config = dict(
    num_key_value_heads=1,
    vocab_size=2048,
    lr_head=0.00388,
)
Each number is 200 + 40 x the weight over its row's rms, rounded and kept within 0 to 999. Layers, rows and columns count from 0. The size before them is the row's rms in percent of the matrix's.

# layer 7 attention key, 64x160, rms 0.103, rows 0-63, columns 80-159
088,187,143,147,187,191,198,265,187,223,221,229,201,119,176,254,180,216,172,204,171,154,183,225,190,163,297,164,206,206,154,234,223,199,173,218,216,207,191,212,221,249,179,123,155,176,229,152,223,200,245,180,167,162,241,88,109,191,138,164,236,239,213,226,208,229,258,180,135,178,177,173,188,168,254,175,224,251,183,175,232
091,183,180,167,210,132,280,158,183,234,222,192,208,170,183,210,168,171,183,191,163,178,232,136,148,165,91,206,196,125,229,115,173,234,292,182,129,245,239,207,243,145,170,127,215,143,287,268,225,157,153,253,215,224,192,177,229,179,212,232,209,257,246,168,196,222,217,256,278,269,207,166,212,227,242,263,234,150,165,125,193
098,214,215,307,271,190,197,128,145,208,254,212,181,157,245,188,195,191,246,126,202,267,232,164,146,168,152,211,174,172,138,170,198,280,251,163,196,187,261,202,192,179,189,171,205,192,225,190,277,137,162,213,158,180,217,230,205,219,288,216,205,242,199,169,228,168,176,168,253,304,138,175,220,232,225,201,206,161,213,121,154
104,182,238,291,167,220,237,193,243,146,209,184,199,227,196,104,160,196,193,219,183,229,205,178,234,231,149,181,179,241,222,190,156,175,206,204,177,233,261,199,244,132,222,166,274,197,294,190,184,207,216,205,182,257,172,256,230,183,248,198,242,183,200,175,190,177,151,210,221,219,159,224,233,221,202,180,218,190,184,260,225
097,228,160,170,286,228,190,132,174,208,168,172,204,250,211,227,217,198,225,127,208,199,199,217,130,221,125,187,225,160,186,225,151,210,222,200,191,185,252,239,202,194,166,257,173,199,251,261,281,164,105,268,171,192,263,218,293,221,251,240,214,224,168,141,212,206,198,203,241,233,249,124,241,225,191,256,144,213,176,110,91
105,261,208,178,169,221,165,218,206,212,197,203,227,265,201,226,229,245,209,174,298,262,211,175,209,199,183,222,228,176,254,239,227,185,199,248,196,172,256,195,222,152,192,290,212,262,170,221,144,177,187,152,180,258,190,257,275,173,161,245,139,243,186,222,237,126,132,214,241,199,263,271,259,223,197,225,138,194,217,232,183
095,142,240,241,146,190,215,169,221,163,176,177,208,232,197,140,205,241,153,268,172,185,173,170,245,220,151,206,168,223,218,115,171,185,263,158,126,242,188,193,286,157,235,183,248,259,253,213,124,212,244,226,234,226,107,178,199,173,273,265,209,175,270,159,158,258,215,195,234,183,166,167,152,258,214,192,292,201,171,185,225
095,198,199,232,127,210,218,231,256,200,144,173,214,181,221,165,146,193,171,252,224,201,212,209,228,206,116,227,196,229,216,137,188,147,213,130,143,173,233,139,204,199,192,219,233,215,190,175,163,212,258,298,255,228,175,220,248,169,209,283,177,128,228,147,186,192,178,265,215,165,202,211,130,228,247,102,216,187,182,227,197
093,238,246,134,151,182,254,168,200,197,222,174,177,329,186,233,197,269,174,184,264,202,159,153,200,183,149,235,176,197,226,207,200,266,223,184,193,202,184,181,242,120,207,234,212,197,195,255,158,131,191,183,216,222,215,207,204,136,183,243,140,202,211,166,139,199,159,189,268,221,204,224,288,205,211,224,222,143,201,198,180
107,184,150,294,141,189,190,145,188,139,188,176,201,234,197,75,130,218,143,222,161,216,206,251,202,211,142,187,169,220,211,208,227,186,244,174,148,234,340,157,176,204,244,171,216,229,213,157,168,189,209,233,204,183,198,210,250,171,248,191,234,135,233,161,203,154,206,203,189,196,174,269,215,211,259,169,214,107,232,211,221
091,210,176,233,180,179,216,169,191,166,130,216,233,192,325,173,196,245,185,256,235,208,193,190,192,190,124,228,218,213,236,178,188,204,216,202,212,190,231,179,183,254,206,222,132,178,189,260,222,236,140,228,253,186,224,176,235,171,218,155,198,160,248,194,122,161,211,179,318,185,216,209,242,203,159,286,169,154,240,197,215
087,228,201,220,150,188,129,232,214,164,219,169,185,215,114,227,169,253,232,219,198,163,215,173,202,197,285,222,214,172,184,208,174,198,229,230,211,235,178,179,237,185,215,199,247,267,171,216,155,227,199,200,252,258,165,267,270,188,161,188,282,170,140,197,250,175,153,205,223,92,256,228,231,143,161,203,221,212,257,244,243
108,215,162,231,111,258,218,221,248,153,241,162,161,277,199,142,121,184,241,235,202,196,192,198,248,181,192,227,148,267,170,166,159,135,195,148,149,183,266,247,183,211,205,220,236,272,195,234,141,198,221,226,248,198,147,212,220,156,207,230,234,267,216,189,167,239,219,218,210,134,144,172,217,199,202,165,103,186,231,275,220
121,227,185,111,163,229,161,243,211,234,211,206,252,126,232,269,274,164,209,235,227,272,275,197,142,219,259,225,207,158,206,252,205,228,169,220,226,224,201,176,242,234,215,242,188,188,206,195,188,196,210,194,221,197,193,208,184,209,76,177,133,187,155,249,231,222,189,217,232,178,217,240,213,190,198,229,199,236,183,253,184
100,205,163,110,243,211,219,239,230,250,174,255,212,106,225,238,208,182,156,151,144,229,280,216,181,224,279,224,185,194,124,237,235,204,177,151,266,208,135,218,208,212,220,234,215,167,211,142,266,244,193,198,189,169,201,144,182,201,185,149,199,237,171,232,227,194,188,192,162,212,254,255,128,166,202,238,165,263,198,216,245
106,149,213,200,254,166,264,206,225,259,192,174,244,144,221,188,208,166,198,153,226,233,180,171,230,100,181,257,256,212,238,194,204,219,201,174,217,195,130,239,134,222,201,253,153,180,132,200,176,261,305,194,169,154,273,207,181,244,268,259,126,250,224,173,237,256,172,153,190,243,221,219,112,193,117,161,265,240,219,158,222
097,274,167,139,190,277,156,235,223,274,234,202,167,261,232,292,170,247,178,225,261,253,170,189,148,246,198,198,134,175,235,192,204,282,150,231,206,159,145,171,202,214,173,264,154,213,189,187,165,186,192,160,184,244,187,228,218,98,96,257,171,150,123,189,282,217,185,203,218,176,226,216,243,229,246,229,178,179,213,215,138
095,205,142,224,125,188,231,162,187,240,169,195,200,204,238,186,178,178,228,292,174,216,243,209,176,280,151,186,107,174,171,214,294,149,235,151,185,223,226,155,206,202,253,219,218,233,171,191,194,179,200,196,299,144,151,182,188,174,177,162,225,169,241,197,231,220,211,190,250,118,130,244,274,193,234,177,187,192,201,261,247
096,290,246,173,152,241,183,255,198,206,185,147,213,243,210,212,180,204,244,136,282,238,181,185,192,186,251,234,215,231,173,217,206,152,196,203,216,178,151,258,295,128,200,193,176,205,226,227,148,250,158,206,214,219,230,199,184,108,92,186,211,158,137,194,177,207,142,223,205,141,223,195,232,167,204,274,200,255,174,238,160
107,142,207,216,173,199,171,212,161,191,228,167,220,302,196,134,148,217,194,216,154,165,198,129,182,193,215,206,157,226,244,153,209,224,256,155,163,179,222,201,215,206,156,193,256,250,229,209,117,200,171,188,268,220,161,205,215,172,237,188,194,191,244,150,151,201,224,246,290,167,159,135,265,204,188,227,243,158,204,198,214
088,131,153,279,218,162,232,204,224,145,179,191,216,229,127,229,142,183,135,215,171,205,176,189,232,164,144,194,228,208,180,136,176,222,221,187,207,177,124,193,150,190,209,130,190,165,266,203,199,231,255,230,121,214,224,253,210,154,322,143,186,195,316,161,229,155,147,228,179,263,156,182,242,191,172,136,265,247,200,155,163
121,245,204,244,214,195,244,88,177,138,226,248,96,209,194,158,156,264,199,205,162,177,149,218,295,160,183,185,158,236,219,185,105,182,194,114,154,192,214,223,173,133,140,217,228,226,245,208,219,244,227,193,161,148,173,185,176,211,282,233,214,232,313,178,172,216,188,239,149,233,211,142,184,235,209,190,159,158,192,155,219
095,178,188,173,116,231,196,253,259,188,208,182,185,220,146,191,183,198,247,219,232,143,208,186,184,199,191,223,234,158,189,183,197,141,223,180,203,129,186,190,256,204,154,257,269,272,171,216,95,186,151,146,251,257,226,225,200,158,115,210,209,219,224,196,212,222,170,245,239,139,204,143,287,158,156,191,213,155,160,217,133
110,171,223,154,275,212,162,241,183,167,224,147,199,165,164,237,222,193,271,147,201,271,215,248,194,182,267,223,253,164,214,261,255,226,210,220,258,215,163,195,179,145,163,209,144,209,167,149,221,200,214,193,141,240,182,181,198,271,139,182,178,173,160,259,238,163,219,202,143,193,210,196,178,133,198,186,125,195,195,283,193
082,152,223,138,187,227,133,177,253,192,241,280,163,208,159,215,309,151,135,164,175,233,174,227,146,145,193,201,240,288,142,160,251,185,215,134,207,172,189,235,297,204,233,148,152,150,253,228,216,244,195,183,136,275,183,145,190,261,244,217,219,252,228,198,180,183,236,206,169,187,134,229,166,212,292,187,203,220,214,172,192
094,142,167,120,206,182,179,241,223,254,253,181,193,210,169,244,221,233,238,198,216,284,265,182,157,189,218,229,208,148,173,216,213,248,144,119,187,237,206,278,225,174,195,263,196,140,204,182,185,226,153,218,202,192,172,205,191,243,95,227,171,208,120,257,196,147,112,146,178,178,252,233,188,187,147,204,133,191,176,215,191
094,229,205,134,264,209,99,196,215,271,187,222,208,205,163,283,243,130,208,172,258,308,162,222,165,220,239,235,201,156,266,212,205,217,195,271,161,190,218,172,160,212,238,250,169,264,196,195,235,198,194,164,178,143,180,180,236,186,208,250,236,173,224,201,226,183,273,206,185,182,203,244,192,199,179,258,294,205,156,187,212
088,197,159,213,178,188,137,215,153,205,226,173,217,257,143,209,144,261,216,171,185,202,218,143,135,195,169,286,151,218,219,204,158,232,143,181,207,177,226,225,184,184,168,304,217,215,208,182,162,202,154,219,209,214,259,199,195,154,122,200,144,258,238,232,198,196,219,213,256,202,224,190,302,177,209,194,128,142,200,240,162
090,175,246,212,242,135,148,236,215,172,213,243,206,140,170,191,169,259,150,178,245,160,167,205,205,203,160,164,193,159,216,327,254,177,217,208,172,266,198,171,162,170,259,152,168,130,179,195,248,214,236,198,83,208,220,161,190,186,197,193,232,142,177,224,205,160,271,171,130,238,169,262,206,166,237,237,262,179,221,170,232
090,199,221,223,184,162,266,180,202,175,205,188,226,223,266,163,232,185,234,276,217,167,238,214,219,270,252,182,277,262,201,257,162,248,123,252,255,238,176,285,242,215,263,222,221,226,167,147,199,240,235,236,195,222,163,241,201,185,139,203,115,136,127,180,174,207,199,195,172,177,179,215,184,128,87,235,218,248,206,202,238
095,221,253,178,259,208,248,216,195,249,208,239,254,129,205,217,187,217,209,174,197,222,253,195,177,208,268,262,191,189,210,241,199,229,199,192,254,187,178,239,146,198,238,309,166,119,153,149,235,169,219,225,249,152,210,270,238,189,150,187,186,227,148,204,263,256,184,192,186,157,237,210,238,199,177,217,149,219,196,178,229
081,255,225,238,245,191,258,127,117,237,244,171,198,141,237,238,215,189,243,210,211,280,232,258,217,150,215,230,222,230,181,234,180,140,227,178,278,186,213,157,157,175,233,213,197,201,193,176,268,265,185,208,215,169,231,192,250,225,211,293,205,143,241,181,202,138,187,172,186,221,209,217,152,150,197,161,169,177,199,293,240
112,168,209,295,144,174,191,138,206,165,226,202,237,164,179,151,154,230,222,209,179,159,163,175,239,217,97,210,163,179,210,177,191,201,220,183,161,268,259,189,172,165,187,136,247,230,227,227,190,194,196,264,203,215,183,209,231,146,238,228,215,192,264,167,107,248,189,246,204,219,174,178,194,199,247,244,186,199,162,161,204
088,168,185,158,211,213,236,191,159,156,176,171,157,243,139,174,212,114,203,222,227,128,136,231,250,174,203,231,250,197,222,208,186,145,206,217,272,240,235,194,193,259,225,168,221,181,244,301,181,204,273,79,107,205,248,170,198,189,205,163,217,150,224,237,198,225,206,209,140,212,223,159,217,173,195,195,194,185,188,200,155
084,237,176,187,228,192,159,258,171,169,235,166,220,210,193,183,277,245,219,197,202,177,205,185,262,162,130,238,143,177,129,182,159,158,154,157,225,293,150,203,245,160,223,182,187,188,143,271,216,200,96,300,235,246,218,151,249,206,160,199,202,107,261,196,160,178,239,264,184,140,225,250,127,234,203,227,183,164,158,201,226
102,223,203,204,208,217,168,192,188,247,157,235,190,190,187,264,254,157,297,211,235,256,239,256,158,128,263,259,241,194,259,211,201,202,174,247,260,162,163,256,180,169,213,266,200,183,174,205,232,178,173,193,200,245,204,242,213,207,202,142,160,163,162,213,246,225,214,189,231,191,205,161,240,183,199,231,244,260,197,250,229
102,250,211,209,237,257,194,209,257,226,153,164,191,184,222,260,321,161,168,90,267,219,221,230,155,195,206,192,215,168,217,234,245,137,146,251,240,214,167,209,221,158,243,264,211,133,157,136,268,163,185,140,193,174,213,172,187,210,180,246,180,227,91,242,233,141,256,191,186,229,211,183,230,171,231,246,237,215,243,215,235
086,174,254,193,122,210,217,211,227,272,252,200,212,205,208,165,159,249,139,204,234,236,213,165,193,240,117,172,169,223,220,215,219,225,188,177,160,173,180,203,176,294,243,99,209,275,177,277,204,173,196,249,206,112,226,162,136,148,229,128,167,285,217,186,180,177,195,216,257,151,201,194,229,236,227,230,232,177,175,182,184
098,200,197,138,266,233,206,273,247,261,202,181,202,203,260,267,251,215,213,188,215,203,250,212,146,218,240,259,169,209,199,193,233,156,131,193,212,145,127,243,174,185,137,239,163,187,237,223,199,152,187,197,256,214,161,226,203,214,205,135,162,166,118,239,245,199,233,200,173,210,142,176,200,208,190,248,210,229,152,266,220
091,254,200,206,147,159,161,174,208,236,153,203,188,292,233,189,158,216,231,190,138,161,244,221,210,235,203,173,262,214,225,195,146,128,261,242,202,205,233,231,244,203,200,132,218,235,209,192,148,185,183,131,206,180,175,234,181,229,199,156,168,201,185,220,239,189,130,201,274,220,193,136,144,302,252,153,206,244,193,131,221
140,176,207,289,176,228,187,114,190,158,228,154,156,273,207,155,157,217,220,201,184,135,161,191,271,175,167,180,195,241,179,134,160,184,222,169,162,209,264,173,224,229,189,173,226,212,202,222,181,172,257,231,179,215,207,219,248,190,316,203,223,192,274,181,144,215,225,224,221,186,172,185,240,208,209,204,237,179,213,162,180
071,197,223,161,154,205,155,187,233,229,189,204,155,202,90,220,230,263,224,259,229,127,173,139,209,269,239,92,238,202,235,147,190,225,212,245,204,155,188,202,230,213,195,147,213,189,177,226,148,206,138,220,245,152,244,176,187,185,206,175,175,195,291,216,185,228,169,169,216,143,213,147,265,253,171,233,270,242,213,155,262
084,262,197,182,110,168,200,213,177,253,151,148,188,265,151,191,191,130,220,253,175,131,184,162,220,263,230,211,250,222,187,177,171,267,193,212,205,232,198,184,158,259,183,170,247,248,220,219,159,232,232,207,220,169,241,194,223,223,252,203,267,164,196,188,252,244,178,207,249,121,245,226,212,192,145,204,262,273,273,174,226
100,199,163,119,241,181,80,209,191,150,185,239,144,177,203,212,250,199,200,227,290,207,168,213,157,183,160,277,152,253,232,236,228,166,156,150,242,185,187,131,191,209,213,134,212,227,309,209,246,173,230,195,107,242,170,190,212,208,179,218,271,247,201,212,160,239,205,208,152,195,233,231,224,150,190,216,228,192,143,229,168
094,199,212,257,119,232,189,253,246,211,222,206,155,187,186,222,186,256,204,170,196,211,186,109,139,213,116,232,220,131,150,211,200,180,246,180,169,188,209,165,224,167,189,182,183,156,218,237,232,246,138,231,189,161,165,213,213,112,231,186,235,242,256,139,136,214,149,228,240,221,222,189,204,152,214,168,261,185,206,189,173
079,184,209,232,251,198,265,141,191,243,191,221,208,182,189,174,270,223,214,178,179,121,249,213,237,218,184,130,269,206,144,185,250,207,180,199,171,219,272,214,206,211,199,132,211,233,196,170,308,182,184,167,134,191,265,194,141,235,249,113,239,236,175,198,228,276,210,186,132,180,169,216,165,237,179,183,284,211,173,191,198
124,202,198,129,202,135,190,206,161,296,127,218,216,232,185,252,267,205,188,166,154,178,209,142,128,194,266,190,211,165,208,191,188,187,193,260,216,149,103,171,189,227,256,170,217,229,172,172,151,286,163,181,211,149,226,194,231,198,236,192,128,194,203,188,218,140,194,203,225,176,231,214,202,255,118,185,267,269,251,195,219
111,176,243,239,223,213,141,195,174,150,227,145,172,220,240,186,170,179,275,247,204,148,193,270,193,223,195,215,228,162,232,158,121,183,178,162,247,243,291,189,249,183,110,191,253,179,212,252,273,110,159,149,178,285,184,134,162,164,240,162,248,225,227,192,149,189,251,259,130,211,209,212,192,182,216,234,130,102,146,163,128
085,221,204,243,182,265,245,229,154,225,241,180,171,233,259,230,149,258,145,213,261,267,234,227,276,187,174,235,177,177,159,171,211,196,190,185,141,173,280,189,173,242,202,221,299,197,161,200,186,168,141,194,238,179,282,275,181,205,180,292,152,244,267,132,203,182,230,172,268,191,242,207,207,174,231,187,234,221,150,217,222
099,206,136,217,146,138,173,190,210,180,193,220,235,183,82,115,268,260,183,204,87,224,223,222,256,164,178,171,197,202,188,172,192,186,122,157,213,240,255,260,199,185,231,220,171,165,134,170,161,149,178,190,169,166,165,171,251,208,170,237,225,269,214,155,206,244,302,261,178,202,195,257,187,178,203,228,214,213,279,178,187
081,169,203,308,233,211,133,231,192,194,223,206,231,181,221,217,134,224,187,245,189,136,196,227,196,227,214,166,281,164,176,211,248,213,187,214,285,150,270,206,196,214,220,171,132,188,100,228,149,187,87,170,143,154,230,177,201,169,195,172,249,201,165,141,218,278,186,149,157,189,226,211,204,195,182,189,224,191,152,149,135
089,137,157,257,215,192,195,212,217,143,210,227,154,215,169,208,168,163,196,275,185,117,225,204,219,172,223,185,280,192,180,151,194,233,247,164,237,151,270,144,190,190,155,161,184,191,221,210,204,219,226,217,223,218,227,147,241,152,265,157,253,248,271,197,134,205,184,172,165,196,218,157,181,164,170,158,215,187,101,138,179
098,171,193,219,200,204,160,180,150,181,210,219,254,188,217,219,244,164,141,220,308,215,148,213,215,216,254,186,182,175,286,188,292,179,117,246,171,209,143,183,209,225,238,239,148,214,208,180,197,179,244,117,187,250,194,210,248,161,159,231,130,94,225,238,235,161,241,107,243,222,181,239,232,238,215,183,196,202,207,274,234
113,143,207,193,203,253,235,228,144,146,260,283,199,238,126,170,247,200,228,244,217,235,142,184,181,209,159,262,223,218,250,154,242,314,232,127,214,239,239,233,184,166,141,190,231,159,257,262,242,133,260,145,224,232,173,192,212,170,171,121,196,225,234,162,165,200,218,215,144,164,217,175,186,211,207,183,246,170,180,177,201
097,166,220,225,220,185,211,113,161,279,192,215,214,188,242,167,203,265,151,234,166,256,194,239,214,260,212,177,132,185,199,266,223,172,197,271,195,199,240,139,204,140,235,273,215,225,176,166,283,141,145,210,205,219,193,225,137,230,193,223,154,163,191,236,181,209,250,227,224,233,164,224,211,184,226,231,145,209,193,204,192
137,168,226,179,214,189,249,191,269,260,185,195,169,186,205,256,186,213,201,152,221,234,234,154,120,226,251,209,193,190,233,228,231,167,246,216,172,126,117,291,216,204,223,199,228,217,243,182,200,276,160,246,299,136,177,209,193,217,156,216,149,186,136,189,162,196,172,208,257,195,193,132,191,306,208,218,215,271,179,235,278
116,204,152,206,181,233,220,215,282,132,143,224,196,146,170,138,121,220,276,173,220,134,151,236,173,186,137,204,174,195,199,218,199,212,254,142,296,163,250,222,150,150,164,174,200,151,214,239,184,178,222,234,167,198,231,221,197,123,137,169,197,290,235,182,199,216,133,258,135,233,221,148,254,146,226,173,251,181,262,181,188
100,201,149,161,241,206,238,153,207,141,255,214,233,239,244,202,256,248,207,224,173,141,238,211,199,156,200,269,250,188,169,188,102,290,226,110,185,187,288,220,149,263,136,193,199,196,178,221,209,194,283,169,157,176,191,207,174,151,247,169,280,339,193,206,138,223,226,205,164,219,169,218,182,165,184,192,136,176,184,150,142
102,225,187,173,251,170,210,140,140,148,210,320,182,256,216,166,217,133,216,233,200,225,152,244,221,213,219,152,186,241,221,216,192,247,204,160,282,252,231,228,135,133,242,228,182,204,285,157,218,203,211,206,142,248,198,144,160,157,180,135,202,210,221,211,190,145,202,265,83,201,233,191,254,145,238,218,221,150,250,176,175
122,209,246,144,201,174,159,190,185,154,208,145,224,181,244,183,141,190,244,244,216,184,178,138,208,266,139,170,129,129,150,238,162,154,179,210,217,270,238,172,223,185,225,153,286,194,197,217,228,164,188,164,144,214,179,262,155,212,235,202,199,182,234,216,210,186,227,179,169,244,143,281,148,220,258,185,161,187,189,236,190
113,287,153,216,185,199,152,201,207,200,161,174,231,164,173,187,158,241,177,168,173,219,147,209,165,260,202,229,179,156,231,149,217,210,247,201,217,172,289,185,203,189,210,171,178,196,207,170,186,224,205,255,148,182,252,183,210,198,234,172,253,134,199,116,182,213,226,242,235,241,125,225,205,156,169,250,187,180,281,139,110
082,118,204,284,209,183,182,159,153,258,241,219,249,185,210,197,226,217,181,236,192,188,190,254,273,179,230,199,230,172,240,167,249,186,168,181,230,204,214,212,157,268,227,282,222,214,189,181,189,252,184,208,296,229,282,165,152,217,257,171,226,128,169,197,201,184,216,144,238,150,257,200,125,188,90,133,186,177,161,224,263
113,205,164,225,215,168,247,209,188,177,163,228,239,191,241,158,171,268,220,226,228,212,200,256,350,221,196,205,203,215,223,214,254,258,153,221,205,179,260,187,163,263,256,272,118,190,134,183,174,168,234,157,182,207,156,171,156,194,189,195,233,246,233,275,160,185,233,188,179,187,201,217,174,213,173,202,165,200,217,141,172
116,204,206,185,148,229,180,260,203,156,215,187,217,173,194,194,193,213,236,224,209,169,216,182,193,155,165,243,186,242,163,186,182,213,204,155,214,265,174,190,175,200,172,118,251,149,207,232,223,130,216,166,133,206,235,175,190,103,222,182,180,259,247,269,209,219,216,212,159,217,239,187,211,160,248,115,254,219,161,205,143